Part of a small language model's weights: 9 layers.
Each number is 50 + 15 x the weight over its row's rms, rounded and kept within 0 to 99. Layers, rows and columns count from 0. The size before them is the row's rms in percent of the matrix's.

# down: layer 4 MLP down (transposed), 3072x768, rms 0.0295, rows 2915-2967, columns 512-575
# up: layer 4 MLP up, 3072x768, rms 0.0295, rows 2916-2967, columns 512-575
down2915 102:32 34 68 25 77 56 55 42 39 35 58 71 28 71 31 38 67 42 26 72 55 38 52 69 32 42 70 37 64 46 56 22 73 62 57 41 24 42 99 42 59 65 20 38 63 70 32 41 34 47 48 63 59 39 38 43 44 48 47 30 54 51 35 63
up2916 098:38 39 41 42 51 67 43 44 22 41 14 60 34 52 50 65 45 51 52 51 42 71 29 39 48 49 77 57 27 64 30 72 66 51 24 45 65 57 27 31 50 54 48 58 45 26 64 59 38 40 66 62 41 64 61 39 29 63 61 50 37 58 51 56
down2916 100:58 54 56 57 46 48 29 51 77 46 37 56 41 46 24 60 56 47 39 58 47 65 47 61 38 73 52 55 58 34 45 29 26 46 34 50 30 40 46 28 42 23 31 52 86 30 53 30 48 57 50 39 48 46 39 38 22 62 50 24 61 42 53 36
up2917 102:37 29 25 58 33 62 71 81 45 86 60 73 28 68 53 60 40 36 35 29 49 61 67 72 63 15 31 46 46 71 62 47 36 65 40 27 48 51 35 71 29 55 51 73 60 37 53 57 40 43 95 40 57 47 34 59 80 56 53 37 18 49 51 62
down2917 108:31 45 45 34 39 31 54 47 36 40 39 58 56 52 62 21 59 67 17 63 21 77 31 53 81 46 41 38 70 31 60 24 29 36 72 41 71 32 35 63 49 78 39 37 74 11 41 65 37 55 42 35 30 44 61 54 55 49 49 60 58 55 44 57
up2918 094:34 34 45 73 51 36 65 26 53 57 70 56 64 39 48 72 41 29 53 61 33 54 19 56 33 39 60 33 37 51 20 49 72 71 58 40 58 76 32 59 66 53 39 38 40 68 51 81 33 36 39 46 19 61 62 39 20 51 49 49 61 19 71 34
down2918 095:35 51 73 65 18 65 33 24 33 46 49 39 36 55 54 58 35 57 45 50 34 64 82 46 44 76 55 50 48 70 77 58 49 60 50 52 29 62 57 45 61 53 66 45 55 60 75 29 63 19 75 48 47 22 37 15 36 40 22 58 62 60 26 55
up2919 101:67 33 58 81 25 47 48 51 34 81 36 57 43 10 53 22 20 55 14 53 40 71 71 52 80 24 62 42 12 58 41 61 46 73 49 47 72 55 39 55 55 54 55 34 62 35 23 52 49 46 56 74 56 37 46 60 46 39 64 53 56 53 39 41
down2919 100:40 37 43 36 53 41 30 64 65 51 49 31 54 22 09 63 57 64 29 20 40 51 43 54 70 72 53 66 09 36 50 45 43 47 45 61 61 68 54 30 59 70 43 47 36 45 72 77 21 28 17 42 73 40 40 59 54 43 45 23 58 44 45 46
up2920 103:24 73 48 66 43 53 62 54 55 52 57 45 47 51 43 36 56 52 57 67 55 56 48 38 52 56 70 43 30 54 54 64 60 65 53 37 64 57 36 56 49 60 60 80 22 68 40 72 28 63 49 55 48 56 51 31 62 62 29 72 66 62 63 57
down2920 104:51 59 36 41 21 64 43 36 55 38 82 54 52 66 29 63 72 67 73 47 37 43 60 37 38 40 44 58 77 42 60 70 51 56 49 54 43 31 39 61 41 67 63 64 82 62 42 33 44 48 28 36 37 53 51 57 47 57 70 50 54 71 48 47
up2921 103:41 80 44 31 48 72 43 56 54 39 50 21 63 52 27 59 68 22 49 74 32 43 65 30 67 34 45 55 43 51 44 40 46 39 30 38 21 26 80 51 67 57 47 49 47 49 39 58 23 69 36 30 63 18 70 37 55 65 35 60 38 44 63 53
down2921 098:22 76 35 46 67 22 69 54 51 34 44 78 52 43 50 57 31 59 70 39 55 79 59 62 36 62 57 41 30 62 58 62 34 42 42 55 68 63 35 49 49 36 64 46 30 79 55 36 64 46 47 55 54 29 45 40 37 58 45 53 36 71 30 48
up2922 104:44 82 25 54 59 14 72 59 35 32 38 57 30 29 54 53 30 60 32 53 40 65 87 55 51 35 56 64 55 43 32 68 50 46 69 68 64 54 77 68 47 71 53 54 48 12 38 49 53 57 62 59 54 38 42 75 35 66 57 51 41 58 61 49
down2922 103:72 67 32 28 57 44 64 67 39 50 46 45 68 70 52 77 73 51 20 17 44 54 41 27 54 57 48 47 52 47 61 43 42 24 31 48 28 61 46 51 49 38 49 32 68 83 28 25 49 26 32 28 51 56 55 42 43 55 62 56 65 65 33 59
up2923 097:43 42 35 68 55 61 44 62 64 41 57 37 62 56 29 44 39 48 62 65 35 58 37 34 50 22 70 36 36 02 49 46 52 57 57 51 49 49 60 57 33 65 50 72 33 42 34 55 27 65 59 53 59 53 19 30 43 70 62 60 51 36 27 34
down2923 097:50 70 69 46 46 50 48 35 68 34 61 48 58 36 37 57 48 44 61 36 68 25 54 55 66 35 51 46 52 56 65 38 52 67 41 65 66 38 27 47 43 34 48 31 49 49 66 45 54 56 56 36 47 55 45 15 52 38 73 45 16 58 56 49
up2924 099:71 73 44 28 57 54 45 33 54 25 53 33 54 39 38 37 43 28 43 55 65 34 24 39 52 00 62 45 58 65 34 33 36 45 51 49 70 48 66 92 40 41 55 54 49 40 62 11 65 65 36 41 54 67 66 39 47 42 29 34 48 25 53 70
down2924 103:40 42 84 60 38 60 45 61 13 71 65 74 49 48 37 72 48 42 46 37 54 63 55 55 57 74 53 41 46 45 23 22 59 56 42 75 70 39 32 77 62 44 37 48 24 60 38 57 62 51 46 57 54 60 70 19 38 39 41 35 43 42 53 71
up2925 097:28 51 48 33 29 51 54 65 31 45 21 58 42 46 34 67 47 52 80 36 58 47 37 56 51 32 67 27 49 46 45 18 28 48 61 43 69 55 22 39 69 35 46 62 69 38 49 41 48 57 68 42 56 51 36 06 40 12 56 43 48 44 54 48
down2925 099:37 21 34 73 74 31 35 37 62 32 61 62 18 53 61 75 79 62 40 56 44 49 42 44 50 45 18 54 66 44 49 69 47 53 71 50 34 46 56 37 55 68 57 55 55 51 50 64 37 69 27 69 63 59 39 45 43 73 71 38 74 21 72 48
up2926 107:50 41 55 58 38 42 37 57 64 18 40 68 48 48 74 54 63 48 61 60 46 36 24 53 77 61 33 48 36 79 74 32 64 43 10 47 42 43 51 46 53 60 39 76 51 51 66 64 43 61 60 47 39 31 47 39 65 45 45 41 65 34 49 63
down2926 109:61 32 39 40 42 60 14 45 76 58 36 61 49 46 63 48 50 41 33 57 34 55 14 61 52 47 29 27 25 52 48 50 44 71 30 52 67 34 79 79 47 51 67 69 60 73 45 71 36 57 68 42 78 78 80 63 58 34 52 41 49 46 43 32
up2927 112:46 83 51 59 42 43 60 56 50 29 44 51 48 59 53 51 55 49 73 40 60 57 62 61 52 39 45 42 49 59 33 21 44 35 62 67 45 73 37 58 62 53 24 37 28 29 83 40 37 40 68 38 42 54 48 43 34 69 58 37 54 41 61 76
down2927 111:58 51 52 67 42 37 30 26 41 58 49 50 79 34 61 62 47 69 42 99 69 37 67 47 40 57 41 36 41 73 42 51 49 70 42 65 56 76 42 47 47 51 54 56 62 59 72 38 62 44 74 36 66 54 31 54 35 15 43 55 23 46 56 80
up2928 096:55 62 62 33 65 38 48 45 54 67 63 46 29 52 62 70 41 61 35 61 47 62 69 72 45 39 94 54 59 57 49 53 34 32 33 58 48 39 58 80 85 26 66 68 25 56 29 46 55 32 61 73 35 55 64 51 57 52 48 49 35 20 50 60
down2928 093:31 27 44 36 45 69 46 58 65 47 56 69 45 60 51 46 40 45 40 62 39 62 36 39 60 68 57 29 67 46 54 80 64 44 51 42 71 59 36 63 60 35 29 59 57 40 26 53 64 44 60 64 44 50 35 61 84 31 74 63 53 70 62 86
up2929 094:66 63 34 43 53 32 48 11 66 53 41 39 82 77 62 29 51 32 70 76 50 65 48 31 40 30 43 62 44 65 56 63 49 48 55 62 59 53 38 56 31 29 60 23 56 75 59 49 48 60 76 75 61 41 52 67 70 53 50 32 34 55 67 80
down2929 092:44 35 36 23 64 63 64 43 57 22 48 42 28 51 48 52 48 52 44 75 28 52 55 39 62 43 77 52 53 53 72 69 39 42 42 49 65 58 42 56 50 31 38 32 63 63 25 63 59 43 49 61 33 55 00 54 42 62 51 68 33 62 29 49
up2930 098:55 48 60 47 50 34 40 43 37 51 60 62 74 38 34 44 34 42 48 48 61 63 40 51 79 33 76 63 38 44 29 51 35 32 52 63 43 26 51 53 42 41 58 72 49 59 68 30 60 46 51 51 39 46 41 43 53 53 27 53 32 33 66 64
down2930 099:38 46 68 31 53 38 49 36 46 56 48 57 34 30 25 33 51 76 73 34 38 64 57 79 20 54 59 52 61 47 86 62 57 33 61 55 72 34 62 50 72 57 72 74 57 33 55 42 39 22 45 36 42 40 60 45 67 23 46 20 65 56 47 52
up2931 101:59 64 49 54 40 13 38 46 55 39 40 51 44 53 68 50 32 53 31 61 76 29 57 32 41 69 81 45 54 50 57 65 62 48 57 31 48 69 36 70 39 94 57 43 36 37 49 55 48 41 45 38 68 32 82 52 58 54 57 23 40 48 47 53
down2931 101:45 31 60 47 43 59 64 32 59 33 57 50 57 61 63 36 25 55 66 51 46 63 36 71 62 73 38 63 30 37 54 62 36 58 63 72 70 58 63 38 42 49 37 61 59 54 64 56 42 54 57 56 61 70 34 51 41 69 44 68 52 56 60 27
up2932 097:65 10 51 55 33 38 47 42 61 21 60 52 51 42 55 45 57 53 50 51 36 45 56 35 37 44 70 56 29 33 57 41 62 49 52 17 66 49 50 65 49 32 60 60 60 61 54 10 48 48 63 36 74 27 43 46 57 41 42 57 56 65 60 42
down2932 097:64 50 53 45 57 37 68 43 45 80 48 49 31 68 69 67 58 25 31 42 49 48 57 68 45 57 42 47 48 96 41 37 42 48 33 65 54 39 53 71 51 54 37 36 44 43 69 24 49 45 23 69 47 20 31 33 67 45 62 42 52 23 57 65
up2933 102:57 53 52 59 96 55 42 42 65 46 61 54 53 65 63 40 54 29 45 38 50 51 74 61 23 53 31 47 63 83 47 52 43 45 50 84 40 39 36 53 61 48 06 61 73 57 67 55 57 57 43 78 53 23 23 67 58 59 55 35 36 38 76 65
down2933 095:52 47 64 88 28 41 46 57 22 72 52 31 54 52 37 41 35 57 45 53 70 62 34 43 60 54 64 73 75 51 64 31 81 54 42 43 56 60 59 63 53 14 65 51 41 48 47 76 70 49 49 43 75 32 73 37 55 54 29 49 57 44 78 51
up2934 106:43 58 56 69 34 18 72 50 52 46 20 47 38 00 20 37 56 36 57 57 33 55 46 67 46 34 46 52 43 39 71 17 24 55 68 47 54 31 45 43 15 65 55 54 30 27 36 50 58 51 70 60 80 32 55 51 38 55 56 77 44 51 14 49
down2934 108:37 31 17 99 37 42 62 31 58 59 59 65 57 58 38 51 72 39 64 56 51 32 50 44 04 53 21 53 39 51 62 57 51 67 50 68 41 57 53 76 60 42 76 53 63 61 45 81 12 64 42 70 51 35 29 54 54 54 19 78 63 45 48 36
up2935 102:26 44 40 34 67 39 61 45 65 47 75 29 62 61 73 73 36 69 64 36 61 67 42 56 57 66 26 33 73 41 18 66 40 51 25 27 44 63 19 34 31 44 35 36 33 34 75 61 53 53 53 60 34 27 80 28 40 40 59 77 32 25 47 84
down2935 100:60 73 57 70 52 56 44 58 63 48 41 54 58 46 30 63 50 23 69 32 61 55 45 58 51 47 63 84 59 30 46 48 24 39 37 36 36 32 42 44 66 31 54 36 31 48 67 64 42 32 39 34 66 64 79 64 75 57 85 28 29 66 60 65
up2936 097:25 56 48 50 40 32 42 45 61 46 57 44 44 69 57 43 43 46 36 65 45 55 48 39 47 48 59 57 27 66 54 37 40 37 56 54 58 38 66 61 27 57 54 35 28 40 43 33 45 51 40 71 59 27 58 51 52 63 53 62 43 76 28 55
down2936 094:59 41 46 46 56 42 76 33 32 42 49 46 43 83 72 39 41 83 63 34 32 36 11 44 46 47 42 56 20 76 46 45 31 44 21 56 47 15 59 43 32 47 53 63 55 44 59 70 77 48 80 22 17 75 57 30 47 63 18 37 47 61 78 61
up2937 099:38 28 24 24 21 63 68 59 52 55 69 42 36 66 60 65 70 68 68 71 73 61 40 49 61 41 44 39 33 50 53 69 57 47 60 38 42 53 40 47 54 48 58 51 54 56 33 46 52 32 53 66 52 53 46 51 55 46 44 59 65 50 45 40
down2937 100:70 43 67 40 28 45 52 56 44 58 36 69 77 68 04 28 31 66 67 52 37 43 47 64 64 44 46 51 51 63 49 41 37 16 71 83 52 61 63 63 34 53 43 46 46 39 47 41 69 49 55 66 45 41 50 55 34 49 22 24 55 52 63 65
up2938 103:47 50 65 36 43 49 59 69 45 70 61 73 52 29 31 51 62 46 54 57 42 41 39 39 58 58 75 69 48 58 66 43 39 78 44 45 70 43 47 89 28 54 82 75 65 36 59 56 18 64 37 30 43 50 64 46 75 50 38 51 69 66 49 52
down2938 103:24 66 59 64 62 66 51 32 62 28 32 49 49 35 24 74 59 62 44 50 23 51 26 50 20 47 32 66 46 68 47 38 74 72 49 14 39 33 49 50 56 56 46 36 33 22 60 49 75 51 49 67 60 23 76 64 69 59 67 46 47 27 57 60
up2939 101:38 68 68 62 79 19 38 58 43 40 61 44 75 56 60 67 47 24 69 54 37 53 49 43 66 71 20 43 58 46 50 55 49 15 40 38 25 74 79 72 67 40 67 45 53 65 56 63 48 27 69 29 40 39 61 32 39 60 66 59 61 52 32 37
down2939 105:43 63 37 43 53 55 61 55 67 57 47 68 56 73 44 74 58 53 51 56 59 46 17 45 42 61 54 21 40 50 24 34 54 60 39 45 37 53 20 45 58 51 33 31 65 56 28 55 43 37 49 91 42 54 62 42 64 56 36 27 39 42 39 66
up2940 105:65 55 66 12 57 70 43 27 39 24 55 43 39 50 55 27 53 58 56 55 79 19 23 60 44 47 33 46 64 87 34 43 44 81 53 61 25 73 36 47 67 35 65 61 59 52 71 57 79 63 51 57 46 67 67 47 40 64 50 74 31 59 58 59
down2940 100:41 24 52 73 55 58 41 47 69 49 49 62 72 26 23 60 66 46 66 35 67 08 41 37 75 47 29 65 45 38 53 52 49 48 23 64 49 25 37 59 76 55 51 43 53 56 42 48 62 43 47 43 33 43 42 86 74 36 53 32 65 52 67 48
up2941 097:61 67 55 35 40 35 46 28 40 51 65 23 48 42 34 64 19 58 35 64 36 40 55 17 25 53 52 60 38 78 32 56 40 47 64 39 84 42 72 59 30 78 71 47 66 55 42 49 44 37 46 62 62 46 56 87 49 60 43 12 70 54 37 42
down2941 099:32 42 75 67 52 73 38 85 44 47 71 34 22 54 53 03 32 39 32 47 67 81 28 65 41 55 43 46 82 47 64 39 35 48 38 59 61 48 48 33 35 65 48 68 26 35 72 32 74 74 31 50 53 62 60 68 57 64 55 22 43 24 56 19
up2942 101:54 46 48 50 59 58 46 58 68 25 30 42 63 61 50 66 71 70 51 43 49 62 32 48 84 69 62 38 48 46 47 29 84 68 51 15 58 51 57 55 50 53 55 38 39 69 45 57 41 67 43 50 61 29 45 49 45 64 65 43 26 47 60 51
down2942 103:34 53 53 44 37 57 36 50 40 55 34 50 55 36 41 56 30 58 57 40 45 61 13 56 53 56 69 72 61 70 56 64 56 51 66 48 47 51 43 34 33 47 71 62 56 67 23 47 48 57 48 57 46 40 31 70 68 53 57 66 18 61 71 44
up2943 097:12 53 38 33 35 44 73 71 58 36 51 40 57 69 39 75 69 44 55 46 90 27 61 60 51 33 79 55 63 23 64 49 55 55 65 64 68 45 33 42 37 25 70 48 41 60 57 47 38 66 78 50 45 15 57 39 22 52 49 32 55 47 49 83
down2943 097:46 41 57 49 54 54 57 48 48 51 45 52 40 59 53 10 43 53 54 39 32 38 32 46 58 62 35 40 36 50 54 80 48 24 40 57 71 47 36 60 50 49 71 92 68 51 64 50 48 56 40 33 56 29 35 46 60 45 64 51 32 41 25 52
up2944 110:54 37 34 54 66 70 64 24 67 41 84 55 63 77 54 56 50 48 45 41 70 67 63 40 39 43 45 39 41 51 48 26 35 73 47 51 52 38 74 68 11 48 18 19 69 51 74 48 26 52 59 50 36 30 40 49 42 70 22 22 62 62 58 56
down2944 107:50 60 50 32 42 48 56 52 56 40 73 65 76 54 65 40 47 64 67 55 53 52 42 54 20 49 45 75 43 28 64 71 51 48 45 58 51 27 74 54 25 52 48 43 59 51 60 79 52 56 58 45 58 58 45 43 55 41 45 51 77 60 35 77
up2945 101:78 50 49 74 33 55 65 51 60 55 33 70 37 44 50 35 56 59 35 85 20 47 65 69 47 18 68 80 82 31 29 61 55 65 38 28 58 79 51 51 40 50 34 66 39 28 76 41 44 63 14 17 52 45 66 67 55 55 75 67 42 67 46 44
down2945 100:40 45 31 32 46 47 49 73 60 22 45 69 30 25 59 51 59 64 35 51 47 41 48 33 70 72 44 44 43 44 63 41 68 33 52 42 66 23 16 55 73 28 50 46 30 57 28 45 21 29 31 52 47 48 57 31 53 57 42 57 71 59 61 45
up2946 102:62 51 42 60 68 55 53 62 27 61 54 57 27 43 39 65 31 61 43 67 62 24 37 65 75 58 35 54 52 42 47 54 45 61 61 46 33 55 63 65 16 56 47 96 56 84 64 52 39 36 34 49 20 70 45 67 38 39 63 39 75 27 62 64
down2946 105:78 57 47 35 57 42 04 65 46 26 55 40 39 49 23 35 63 39 55 40 14 52 63 32 39 34 70 79 58 36 43 18 39 76 31 32 30 48 76 28 55 64 59 64 62 60 24 33 58 57 56 40 46 64 43 49 21 45 54 25 45 95 51 52
up2947 101:74 38 49 43 07 39 70 58 45 45 54 46 50 53 37 49 28 53 43 51 46 93 53 49 45 75 46 44 57 51 52 30 35 60 44 32 62 41 40 81 26 41 35 64 80 57 31 49 43 53 22 63 39 48 49 60 77 37 69 53 48 99 38 44
down2947 097:35 59 47 65 56 66 41 55 54 15 16 53 41 36 56 43 54 61 53 34 99 48 48 64 84 53 49 34 55 42 51 71 55 40 53 63 50 51 39 48 73 57 77 53 49 47 74 51 39 30 45 64 42 94 47 62 52 63 62 55 37 35 42 53
up2948 088:52 44 31 39 69 34 35 21 43 49 54 45 59 39 74 45 62 55 64 83 73 66 31 52 35 23 47 79 50 69 65 56 35 59 51 62 58 17 28 23 76 73 61 59 59 46 48 63 24 55 46 47 66 58 38 75 66 40 44 53 42 39 52 53
down2948 086:69 70 72 73 25 35 30 37 45 49 34 44 29 24 32 53 59 62 68 37 68 79 65 55 48 51 43 66 60 40 59 59 37 63 38 57 50 57 39 20 28 56 64 33 49 36 40 60 44 45 33 58 48 32 54 54 81 43 44 61 53 44 68 51
up2949 089:62 40 47 38 45 46 50 53 69 51 63 64 44 51 53 53 59 72 50 59 54 28 18 60 74 48 41 28 72 66 25 52 51 29 70 51 62 39 43 86 88 34 40 53 77 62 54 55 61 61 48 36 28 48 29 74 36 50 37 50 40 56 51 37
down2949 096:49 26 43 58 44 65 44 51 73 29 49 48 35 18 31 36 52 49 69 62 49 33 63 24 47 38 75 24 64 36 49 57 44 65 46 56 38 42 49 53 93 42 50 53 66 62 70 30 39 57 52 57 35 31 46 52 22 48 66 40 77 51 56 53
up2950 115:42 41 53 52 42 53 35 55 37 41 68 28 75 54 22 61 43 32 68 42 33 40 57 40 42 80 30 46 55 30 50 69 56 32 46 50 12 47 42 42 55 36 42 39 42 63 42 52 28 75 25 53 70 55 54 45 24 43 46 42 23 25 77 50
down2950 113:60 56 36 70 38 66 41 51 72 59 49 39 63 54 28 45 61 49 63 47 66 85 43 54 62 51 52 52 32 44 86 26 37 50 42 62 44 67 23 54 52 27 57 46 49 47 52 17 18 44 75 50 41 22 41 41 57 62 55 11 43 48 57 50
up2951 103:49 47 62 74 23 23 43 73 54 40 95 24 40 48 60 24 48 76 56 60 41 52 51 49 73 29 63 67 85 46 44 46 23 44 41 71 61 68 35 42 48 67 45 61 17 25 53 48 57 78 33 43 29 47 69 72 53 58 62 48 70 41 40 51
down2951 098:80 50 70 39 48 62 37 32 75 47 44 68 41 49 81 80 54 34 33 40 67 43 54 75 42 19 36 64 25 40 39 57 81 33 46 50 40 69 31 63 45 38 40 40 40 61 23 68 63 37 45 61 50 37 59 60 49 57 48 63 45 79 52 71
up2952 101:32 38 20 77 55 66 64 54 43 55 63 57 39 68 74 63 17 51 53 44 31 68 50 53 58 23 71 79 53 26 70 37 67 51 47 62 43 54 44 65 37 54 55 57 46 57 49 71 45 51 52 29 27 48 57 38 45 27 13 94 25 68 54 51
down2952 100:50 41 46 37 40 55 28 58 66 42 36 24 28 74 55 56 38 45 59 37 54 49 22 10 70 57 40 31 37 46 53 40 61 92 61 58 46 45 36 57 64 64 64 68 47 46 52 43 57 66 63 50 44 64 37 58 48 61 49 37 31 37 44 61
up2953 096:30 55 70 59 51 30 41 38 43 50 27 55 37 44 51 58 47 53 26 54 49 55 56 53 59 50 66 40 80 59 32 39 47 51 55 76 51 42 59 26 61 52 44 32 42 77 51 55 49 65 43 40 64 47 60 34 65 25 51 35 48 52 76 52
down2953 090:38 30 65 34 49 32 56 84 47 49 59 64 81 76 56 60 10 46 47 39 32 29 52 55 14 59 21 62 63 34 58 53 60 62 51 57 40 17 55 49 57 35 64 45 47 40 58 46 56 32 76 43 64 56 35 41 49 58 46 51 44 59 21 58
up2954 087:61 44 60 42 67 38 43 44 57 60 55 99 37 38 67 29 38 72 43 61 71 56 44 47 26 49 31 37 24 32 73 68 58 45 58 61 60 34 56 47 29 33 33 44 62 63 79 41 29 68 28 47 35 58 61 64 62 81 62 70 78 62 55 47
down2954 093:53 59 66 41 71 57 43 65 76 73 79 59 45 56 68 40 36 65 31 50 34 45 63 56 68 64 70 26 48 61 60 26 28 74 48 75 55 52 53 46 27 50 56 38 37 56 58 53 35 45 42 48 46 64 46 43 67 80 31 60 73 80 67 68
up2955 103:30 42 45 84 29 57 30 44 62 64 40 53 50 61 48 36 46 73 50 25 77 77 58 53 44 76 30 30 54 48 62 17 59 41 46 35 53 37 68 50 36 63 34 60 46 54 24 57 37 61 33 52 34 63 48 38 48 44 62 37 61 26 47 69
down2955 099:53 55 27 11 65 52 57 35 25 47 66 71 76 57 48 44 44 61 89 32 61 52 44 88 64 37 50 27 47 65 65 51 52 55 49 46 58 11 44 37 44 42 34 61 16 52 77 34 08 57 26 49 55 46 55 39 58 30 48 58 51 46 47 55
up2956 100:52 41 14 51 38 51 42 51 55 62 45 48 63 31 50 47 55 69 50 25 23 56 72 38 45 71 69 32 58 42 50 56 36 69 69 46 17 47 42 45 55 29 32 38 72 64 56 67 56 20 70 57 95 24 40 53 60 64 64 42 52 43 43 26
down2956 094:49 45 58 44 83 51 56 62 05 46 71 67 73 33 59 32 51 37 72 51 47 40 48 55 55 61 51 41 38 65 32 31 85 24 68 36 45 35 46 45 43 56 34 48 47 52 56 62 26 64 45 61 85 56 78 37 45 66 27 55 44 46 42 57
up2957 099:64 33 76 51 73 57 46 41 38 45 67 80 31 56 78 37 59 56 55 28 60 55 68 20 64 62 46 62 38 50 47 40 60 54 50 38 82 61 79 54 25 47 67 58 43 55 70 65 69 50 59 21 37 39 61 59 69 45 36 29 33 44 78 38
down2957 097:57 52 33 44 39 38 27 41 48 54 38 42 68 59 43 47 78 69 37 58 70 62 15 55 51 47 64 36 37 41 23 52 50 67 52 30 37 36 46 52 52 66 72 15 58 58 45 40 66 62 55 51 38 45 56 67 48 51 60 27 39 60 32 41
up2958 106:49 38 79 65 35 46 39 52 65 56 39 38 56 25 77 26 57 37 72 51 41 88 37 21 41 45 54 74 57 62 57 46 66 60 52 33 59 46 80 79 54 73 63 81 69 49 58 38 13 72 60 54 33 37 88 51 30 56 39 49 57 68 47 91
down2958 104:58 47 63 91 38 49 21 68 29 23 43 41 46 54 42 44 57 71 56 51 02 32 52 47 57 61 76 68 61 40 18 63 44 44 00 69 61 52 64 34 77 53 37 44 46 56 39 53 56 50 90 39 30 45 51 61 69 35 90 53 42 45 37 21
up2959 100:66 58 55 36 39 63 44 38 42 40 70 43 28 68 46 42 47 73 31 64 43 68 45 69 40 48 31 44 45 56 55 32 34 70 70 62 75 50 29 71 59 71 17 91 60 62 70 38 34 59 54 61 35 72 36 28 41 41 51 40 26 32 51 54
down2959 104:54 31 66 49 39 59 51 49 67 51 63 51 49 55 61 71 22 54 34 59 29 64 38 27 52 50 52 57 54 85 48 58 60 49 42 58 51 69 50 76 64 27 58 34 35 52 52 45 32 26 24 37 31 50 31 47 58 56 47 49 71 35 42 91
up2960 099:52 57 69 46 50 42 52 22 49 66 54 48 71 35 41 51 69 44 49 48 62 38 53 90 53 51 78 59 31 43 31 27 54 72 60 40 58 65 60 33 32 33 29 38 49 64 45 65 30 40 70 63 59 42 46 35 32 66 49 14 63 53 62 53
down2960 101:39 45 55 47 53 57 55 69 50 41 42 54 45 82 27 49 63 52 47 70 46 44 37 26 28 39 66 80 64 37 71 67 57 27 37 44 49 47 42 53 40 62 64 72 58 63 54 44 60 65 41 54 66 13 45 28 62 43 63 60 48 62 45 41
up2961 100:45 83 29 54 41 65 76 59 39 32 50 36 82 56 43 42 56 68 61 38 78 42 45 52 64 57 38 52 64 37 50 63 52 40 59 47 81 25 45 47 48 54 53 53 35 50 29 42 28 47 50 63 52 32 67 63 29 77 41 18 29 56 70 73
down2961 105:55 25 49 70 37 56 31 70 38 51 44 24 23 65 33 49 65 64 65 52 51 42 73 62 29 62 51 63 44 57 59 57 43 43 58 61 54 52 47 57 68 51 60 56 36 58 51 49 48 18 54 53 47 49 67 66 56 38 35 53 50 44 64 56
up2962 111:49 39 42 35 65 52 38 76 56 35 32 55 49 16 49 72 52 64 62 04 42 58 67 59 57 38 53 44 56 60 49 57 46 61 36 29 58 41 68 54 46 61 45 87 75 25 67 50 82 60 60 44 49 68 51 18 42 39 58 48 51 47 42 60
down2962 114:47 39 46 66 37 10 28 43 55 62 62 49 66 57 66 68 64 34 51 65 51 79 71 56 71 59 59 55 65 72 61 44 55 57 57 32 37 53 35 53 40 53 45 60 25 64 48 36 43 45 66 33 71 55 54 65 61 61 54 46 53 48 64 52
up2963 110:44 61 38 56 53 51 65 33 23 38 45 64 48 59 43 71 69 57 80 47 57 56 52 46 43 66 49 70 56 50 29 80 25 40 38 41 63 73 31 66 52 59 21 52 29 59 30 64 53 08 61 48 56 46 31 72 59 73 36 61 45 36 75 67
down2963 111:37 56 29 18 62 48 46 58 85 67 81 39 57 26 30 55 32 49 48 64 48 45 29 16 63 19 47 47 53 51 64 36 42 61 41 48 72 66 60 41 48 42 48 63 75 54 28 47 41 48 50 47 30 65 37 52 50 83 57 37 40 49 54 57
up2964 102:44 26 72 47 49 44 33 61 53 27 49 78 47 59 33 61 66 57 32 83 59 50 49 41 42 55 26 36 52 40 54 66 53 46 29 50 38 56 40 42 42 64 33 79 34 53 70 53 33 71 37 43 41 46 34 57 54 33 57 49 04 12 59 74
down2964 103:43 52 36 40 34 68 56 39 49 48 50 47 50 21 45 79 49 79 59 45 40 58 72 38 39 70 55 68 50 42 41 40 45 30 43 38 42 52 54 58 41 26 32 65 38 67 39 59 24 35 52 48 68 42 33 47 35 30 74 59 58 39 46 47
up2965 094:59 40 38 60 60 32 57 63 64 17 68 54 54 39 53 38 70 53 62 41 35 61 41 99 49 44 70 34 05 69 30 99 52 61 60 28 39 62 40 57 35 45 25 41 50 60 55 56 60 57 40 67 51 48 48 64 72 35 68 56 43 18 29 47
down2965 092:77 69 48 15 66 66 71 44 48 54 48 60 40 46 12 68 55 69 20 52 65 64 54 60 69 64 50 54 59 61 73 78 34 51 36 71 66 81 38 48 57 70 34 65 31 32 60 75 63 41 61 73 41 60 53 47 60 62 56 66 57 61 72 15
up2966 107:51 49 28 56 32 46 26 54 40 48 37 72 29 64 51 61 46 57 40 52 30 59 63 43 67 43 72 43 70 67 62 58 50 41 55 36 42 74 62 34 57 65 48 39 43 32 53 73 71 46 75 46 52 35 26 50 32 58 40 61 73 42 41 47
down2966 108:45 40 55 47 66 62 63 55 73 37 49 39 36 75 43 59 34 32 43 44 51 35 53 23 53 34 69 47 64 63 52 81 42 41 63 44 64 31 57 49 40 56 66 55 54 51 70 55 46 71 42 56 76 59 37 49 62 44 61 51 60 51 39 60
up2967 086:31 32 65 88 46 46 28 38 28 76 48 70 33 74 25 28 39 53 76 72 61 46 62 35 16 50 35 52 28 53 58 49 21 30 53 68 52 10 46 82 55 35 47 62 70 50 43 61 55 14 36 41 40 35 60 50 34 48 43 70 68 37 51 50
down2967 098:46 62 70 69 61 37 40 53 61 40 28 36 29 20 51 64 54 42 21 58 41 16 41 60 50 47 29 45 77 55 41 38 77 64 64 82 22 43 52 55 64 40 61 38 54 20 63 62 37 78 58 65 45 53 68 58 27 50 32 62 61 71 55 52